config.toml
num_hidden_layers = 16
hidden_size = 192
num_attention_heads = 3
num_key_value_heads = 3
head_dim = 64
intermediate_size = 768
vocab_size = 2048
hidden_act = "gelu"
norm = "layernorm"
norm_place = "pre"
norm_eps = 1e-06
positions = "rope"
rope_theta = 10000.0
rope_fraction = 0.25
qk_norm = false
attn_scale = 0.125
bias = "all"
tie_word_embeddings = false
parallel_block = true
init = "orth"
init_std_qkv = 0.0447
init_std_o = 0.0
init_std_up = 0.0447
init_std_down = 0.0
optimizer = "soap_variant"
learning_rate = 0.00524
beta1 = 0.95
beta2 = 0.99
weight_decay = 0.085
lr_head = 0.0131
max_grad_norm = 1.0
warmup_steps = 200
schedule = "wsd"
decay_fraction = 1.0
decay_shape = "linear"
final_lr_fraction = 0.0
batch_tokens = 65536
max_seq_len = 512
doc_mask = false
train_tokens = 174300000
max_steps = 2660
dataset = "wikipedia_en"
Each number is 500 + 50 x the weight over its row's rms, rounded and kept within 0 to 999. Layers, rows and columns count from 0. Numbers have three digits each. The size before them is the row's rms in percent of the matrix's.

# k: layer 5 attention key, 192x192, rms 0.08, rows 147-163, columns 0-191
# q: layer 5 attention query, 192x192, rms 0.0807, rows 148-163, columns 0-191
k147 102:496480497521525472452490466471401464540463462461506368467539439518537473426525492380468530432537463531441490539538528668448532532458525574486488457557561579553485533459451648558492472567532570540425483484538533465463446515536484595482499552578516472468515539482481484546527534527549418551458446539483501486478495550455519473489573553523436524473511505548525548472482501396397474281547455455472472578492450533473451606533560460477528506485477559613472502530435442531543488495452503525549502452450570468599526529506508514454417529528488558445576463503514563465517503561480482493
q148 093:565514489486491524465596508442483540548485525451479549497449501569477556489481472495492504552509476512521526498411429587506478462543615516412545484517486521533432465457490488529521536466503490516488512515433459561408524514537485455560486541470563501447520503534486465372520460407401583573438567407386569444473485454489530472470545522472450568492450465505454517522445470342494519452577598569456505453509521502388597542504510560531542534514493461427477526440554584521502504466490550515534429503372488478459465414450467473471617647465607484567526464537483547536493513459560448467
k148 091:478526584504564420454535498575456513482507561536413480568446497529441455478484484535460545600487480547600528415434511423408476462462437571495497494395485507436529512548441515507482474501487551416486535516489449420503558513499440523491449522526556465523518414480505596358477607526500440609459500438547513510466523486513507505520435574532505418522544590462508475464491465568534489460513516505542542463593599497449468442464490544496422474411575530455561516495472473453434460431406576401469450553517486545544506575582485555500510418580525433466493565544515446502469504357478509476
q149 103:510412512577435559530563475480501461512437511557491485439466523455453634485450519489510476524500473418534525446551542450531499422539495571480400458556496569536500471355442539496449620385453513532460505480445484483419440618414472464484511505459511513475428487505440546498491535532480525608554520569503510515430451434552457541441513589509431513525414487523580480509545583479552480499563446551455489472560541534497580462444509499543501538536507483520416521577561487538508576542571464552580514504529433525486471395504491425536405400495519472523448451446489569405483514532535518404
k149 109:485519617508508444560372481450509543492481586479468472411532420494594548638521557509467550502344446580494473486531602384587574521511491520547544515483560564556502388383525490440464462495552424458527552486497494479546494492490536503486451547538551499506493469495463430482525526495486490441462480489541543482476442453488505486458477463527515515540484462412464520552526496518519532569539540471481465395514462400425489477526527480458483539516553622546481429447418516527454419507520479610481425559554465511415559517477510548460404467475610481483466483551436488497563508574518505431
q150 106:512564569512518378447520558531495510513474551515526453480503493428581436447422503514517426514509509542607536467474470546539539540472476512577526580518423537366452613528548478452465487531460441469482525498488377489499502448482560496496465545346480595519581498544535489461497501477472533531500477500470561621480546505525528446512536593465500439558605478536507486536526593489451471536521470461549526552568528494414497560476495479589510603558559486485515433493488489567546485538492521512464585467438445566478434315540508460515485488522418488520469455555534597454546491440561544471
k150 110:507420539640529514523520516413444505515494505486514552488472429442464588548524500508560500567552462487534562452550485391527480493468488456498482462549489524528468477528498480393476496549604484513524501353542474567547522515437610512510592531562447447506416395393524486438539534574468533562494537478543509552419508458463594536614624542455586514600491514424532475484497403570504564545499403516527400413500559590531491515390494502507524530522436522501476510543444586436519472546477528495472451525529521510444509527484496527548525469544511435507469503504404490502520493562522509573
q151 098:465537457480677441494421481461500548468553502402532498439543488549471400491517520571420453466570470485481427569500454451509498472598424599617387478482541455541504514536531494437546498532577520514521448507439512446475474488450487473497468503512451480520537567463517547564437520519487510394525540471538516551565523475479506486474572490483513578465527577498486419459519495492499523536584541447562471628435500442514472521456507532532387479487469487503557493530327494472496444566568471477547658535461574561430564493459492538466430488519517464496522507468471485461403516556437477545
k151 105:518464488347468592437457532393512526487501479523435498541556495425410462457539541505444437538454456408492622572479525628502421539528505489566519502494538500490478496413527493424440524492565502507563458524501523351507552434457608484508505521454478506465420559522609604454569530436554470553507504504486466571477549460545484483428523430480468498499540574500563481520562494516410494492576429585496552510549420520459529531503477445547502518448470532439534506425586493477470581454517526568583553523560523531485526457501552535510524574504523504526467501486419409526562405545542532538
q152 105:486538484498406621517509492487479581513525570518484506548523530461535505490397489512549481486558429496519541440388545607481507495568557554508561504558477592560503481477487540526529449444487519476395458532504534438366531489499419523538484507534593498555473435420488482527529469491530567485512565505426507462518540519442526493484501512511466507487480475514595427549441353512482433524565477569569546453527502537472544518471538508576554466373441430468483525390557569583486549480421437519593372469494483461430455470512463484516492489437532537620512495456598478547457400481465517488
k152 090:548508503391536434513513472440399449553530566474522545473483495552517542457524541512380517490512523547400480534540447444456552478515489536476548466416483414407620561448505505505529550515472477462506501530479493576580503533544491464462450527548587506491556355479444578445544546562508446538441497478480446550504464494502498480619471493527435448496498580570470461430538484488483568515550538571487534570494503435463556599495470518463536514464564432537515488657441458536510506416367524529506577575522447541457463516535511549447400575528408479433453516465526533509465423531433493487
q153 098:517470449477474490526459451490504464533504528504592548463460453502550439489513512569556495591541510472516568451586532505484513437481460510611563453403487500471455452426487530401474496447583479539475346517491446413490374417447419478476448569558533571552516503561469426511501581565576403474516468497520474544497539505490498488542497547497474474577540634503528463495615479576527528531504523444543498539492534477522509447472449546472473477450371442470533471477413480541505494543454532496464588495539547538485541561460564415512488511577492592395524535473553432499479437618565529448
k153 101:523455462502469521491535469420526601465438513508484451562483483481474510489610518495448518523532514561545553423561509543489448489508522433524433433486543560433483449438613535424415464466499595605527448607432504501540533524542561512445508576527481435465481406460419555478448550551464610509516491490459484488526603516452582479432498504564522446489503545447524443478529491506470608471470502507428486490410548529456555558440514449493479466521493487598533469518549513503562496448511497676509510487511481476538528432521471469571574440517600473418470570505449562479444475549381611526
q154 111:459469524437528512461575506456447486508566526462576438477527512430506472447589540552508566532415530520615444536487452457414511460453513438514484470461635489523532508463462591449452514542568522494590402410510492494453586549428506482392551586540529450462600577619499519481462447494461452546542463472575417530501425409546511493482474509512537437486483563488493507504508538380528504479595506531504508514450453456487566550455544480495507548423453451460560501439564527542465484495469502506498573508441480477534561417461492494460442536644424533483509511490378498504580575522517465436
k154 113:563578553566491481478430530425495590524581448584489523518450440445461540516438529585567554565571423401588443462476468572447436511490610479552425457582478501466465494609456563542554568506460524500422498476542436420498519511502451454530528497574548438479497491448525479519468639483435494487584508415463510536532538499482461488444520521461531492454495443475536447503523436430464481466491468483520573476577487494435518515502460549564512491494484544421454444513483509411546417547557456506489485571494586479472509459486529535422451456540572405581409502546428516401518483439442498609
q155 104:528457537433453421617541523497520503495563467535455460457553497407484515596573583473423516514505514544496496445616483506486463548444516461490527439494486523495423524573493468467491521486514473559530474504437473477548471464502550469586525526604482524520476532489443522598454529486532502502474486498488582528510542572384492440521501454538468548479532602443552497545506543507558468480441560459562487475542557493586419478572572487406382432524531523538434460587506422442426529509554437512446595425485556483570541481476620493540531604600451560466422569502497431500576577442495477568
k155 108:503498439582441524431620470509437578538509468460465419569424508539462556462532530474455496421478548594544449553500569536548596499439391508472521462533563504499402517517497585508528601552481590494454505468508541556468543470504502592494409502526574523584486551504511440480499488382557440460539505529442518520585514595534411466533572531479476497503543495603474529448476539413432418457500586524418406550475478438529522497479487533495551515519526458486390478420519436522513548590511506517499559484444424495628500463559434540438528569459500464453492486493514480524448478525566483553
q156 104:562488468514456471576498527446499515462433471515498439465395473435497513568434499511540498506546471448550513436524579485505489527595554500606530533512455483564511557515502453556470508516434555537447424530541503442519468447484392386493489522521565508440458471504539493522486599500532545563457389418588490587492481581507528479513577453565417421568520458534553395453537480487487462505562472416475503482476534447450513488415489416499450489498417515446534468522398495462533545478469555440618600516525443492553468498419415506526455360425507425572467557520530515508476510496609435479
k156 107:486543557492498480539564460424483480413435499460459492435592451566510461536486468482486435496462492571460573400567479466445537503438538560476399504553531510501474557479468474515430417568630512573480425504522519483505450501472525607497530616572489493464458407514478470528463508491510592504469496519492501487520532471517474538509591496513520423509451553580530561398484547455488516395580533530546447493455470411463441551466473529449483500515514590576556511554485442450576475473555472550482493454403560482437499441437488562536442458485529536524503396499537517544619488667472558575
q157 103:445513562517578467536507461561468563469542586502549507458591559553446511473441490572465454407445528457449490448513532419452518564568438526528537467512502519385560501483526536455489461559493506469473628474540436512557456588552489599482408558548512494576579569551553506489532449529530504485527450539506536486510469535485479473513443432418463571424480479525421585555448532483547548519545490632458525436445563380431460486513495492488451570533556468471491608463463490570464377427498460444520520556501486533449523455597461511463504429457496453433440404466529505506424443451474485543
k157 103:451484533577444527582425513428458449528537523490415458513510482499522564483479536530483425536563461569548477475426467546455566500410541573459470522585449433442431557494435396479523534522512410531465467482489497469553501452482620473471485373484479506513480540487527559480541471539451528383483580498598480432483526469501496432485501515487550467466435550460590517531512542527493493528501461589567546429528467581526572446472540558580503475506463465454522383553629548563530489541497553446500516593504526539497513572404575557460417401431492421476505503591530590537490544519552493492
q158 108:455473377529467422593471490413474614479424549475510398463476399505528489590459500542511482562512505515552597430587454515590493538546479502554535379617485499542527410446489475552437524498502472546446443475459501502534452514552575563481597533403569457448508524513556468486489513499484541526569505488522553534435516504486503384424545548555407502515566500462473427553522462447527407447488451481515470534499579519329487509449435481456502537520524468491540459456513475446568463498412522547515434471465468525526514532526555574452532506457514528516494551550478432490505494370515453494
k158 113:466495445449456466589582518533417465534476455455520489505423602442422485446503541515536554519574495509554592485508476499443474474495435453452457489472512401443474525504536492459394549485523471542431464507518450470480567507457505527567591493548544543508458431480445405497478541489452541472513505570486552515467452533454484533553607480473632431545627514458464483527523509530552507493564585553518493543423532511534427450476423620548467451401475452480419500408509505506488393462469478475503514395521514534495413471408456454586444410501529471528369545567485426549505461535522497482
q159 098:586529545492545395583502564496602458485453531483552425459527429441510466527525529581484451483517465506536484489533550445479475508424461479523429533415484534482463532448475541441426498489530517505520458482475503426629463559464526470441595455527337519489525580489497576495493558578491497529594489450564481538496464540503407510458553535506573554464656590523465481385523544528467540500469494418491465506523554520489467549552516481507436535469467567509546444658459450472567470525595491500531602534508484429513534527497506505524493476533381545423472509512510549419541585456483538514
k159 092:451546492576512531540480549411569536477416411471562458494591510449531495538515459387534497474538489517538500584508520552546438520517506431557515496564467501605495408518436505409434462520579454609504537388531491514477463562520608589580535521496510510449413584494479502488503418393502532483520543518444545529558507564483526513505601530515465555469478466513528549585477493423417486523418500506503431491442516541418461515528445473522495488494452578492384490417470560467443539572612411533477523442446498536540512447427579522485433503440521549553490437501494436431540514558531446461
q160 113:467459512464475488537542536508585567379545516436531452472472574451513488468518474493490505447461536533413440482504531535439528454500482479461399515561418537500511384507559562509519571459454502473480557540585516564540460555545612435536598491361545473441532448520455586471570509436465456457563512558532520508444478413528513512433559434526572517437508450580525595498516566442571551479437484541452427559474551503415509388590556503484440512435512546495584508565541383462530437453460491525456441489535500475571503486500548534447518546601423473493532540483511485512559584505478456470
k160 108:536535423585588467476500520529502456585583534478574442485536466586465458477431436525511478520551569516516494507433473538533594488481484501477558491557483536519426498593463519603461564523435455605478424499494438515521503471547437458525487455485565472453486570555516385494526454415553502452513445528463518518524492572467463536451540435428526541511502379502491541625475443410497467476558423514513574489525433586530439440454494552454563468465478562474547526464489489469438511600539380537503558445447413496557481502505511516442537525433528528515527462409543591478541521519551379396
q161 096:521544450490456511486501577583395535532577469538426492488489510616457526585480582450526493516433433476411426392548511504542503423606596503507565493557499444422376499495484480506553595471542486520464553494510468532544510432509454502557456532599585458522496444463506502458532432493460565552518508521516487509557503528499448546484506475439429586445368473510449480492423499508526498513535528515516490487514480507471515526563561452458515443530429458478482571442568536533405591489476510608524403455512576401500465479527526550465560499421531455482433461421499521619491542554610512528
k161 103:467496609472513481517571474556473527487533549450534528658482546584613422472462491528425490486439541604570514452424536448503572448481515636436563451507435471459557520606443487494540508487418505447465503601446445514398492488485404487458387560524503512582497472529537482458513596536526476517534512495467442478564493503561483473555421554507507385446516567517496501539523475519520446505485550513529488519517541409478531510437473497461542501461635500544518560518466505525481499546396476549512461515477438541541477614537415567489473501479410469443505510521587503472514459533467565578
q162 100:472457509593501518396558507524549595425528541514502494543461562497448561508428434444502476463593573518513489570490576504563480524559510548396467447538477470478538513562418387531496491513492472469454591581596519512446559487508491440609489477416526511519488468467409575417492521356481515482441529535399568450490528548474513455567591515526513477510550514415510483489471488506597439505509447574537494484505483488500497512458512504496422489516554615470522558420410622475434542521443395428521450495504464491487495447466498488490539514456516520568457498482497475531352464460438432464
k162 099:451519357502552466518475542520448453537458493531448405467552543586548522494492444398468442517498414558471542391452482452472507557510482508516545502511464508553442561411494532537536583498502580447530532501421563547524444445489561454403531523398503528489495444485555513551438402426493457497463509431555537452459498416568481619618499474536487438480469485506505522401494592538496483483547536493514572476534487409525504471497530516370455477475564480503580543530510369479422529434482611500482500509533463488502522573503514511487544467497518526426548430516579576531574521515509418416
q163 093:526532418484524453595538436430431583508491523489477526511545488451487478539494560538466436536557431538534537425562480493560521508561452450536508408553591459537468479475525455462484485505494460490501478515366568442363465555455419482426515525531604488479510499454474520511574432448479524444490521446454546512456500583480525361397543435525548490525602512561466472548480465477459509482530526490509528498519550449429572474459481516523478485318543463556463421426510555569566551550509499509442560523527549480455560496474511490528484516473559470468488548581577448488355426525510444419
k163 105:541467494462428534561494539503390488530428517555532602451544489512407491490549468488480511545556420516506576471433557468527512534467524537506487464492574470472469500508555532482403407536509514484541448527474475426560497494438550536448452538519517450534462450481515536396541517546419464503506470508594486531482523477540492409459486508541565417484544594462588431463500592521495545354523554524439497546542566394459463469520434477563507449433479497474547531424617390528507567382400585528522570565552469528492495487477548480530459405476613444490455450521473499516422474468564555540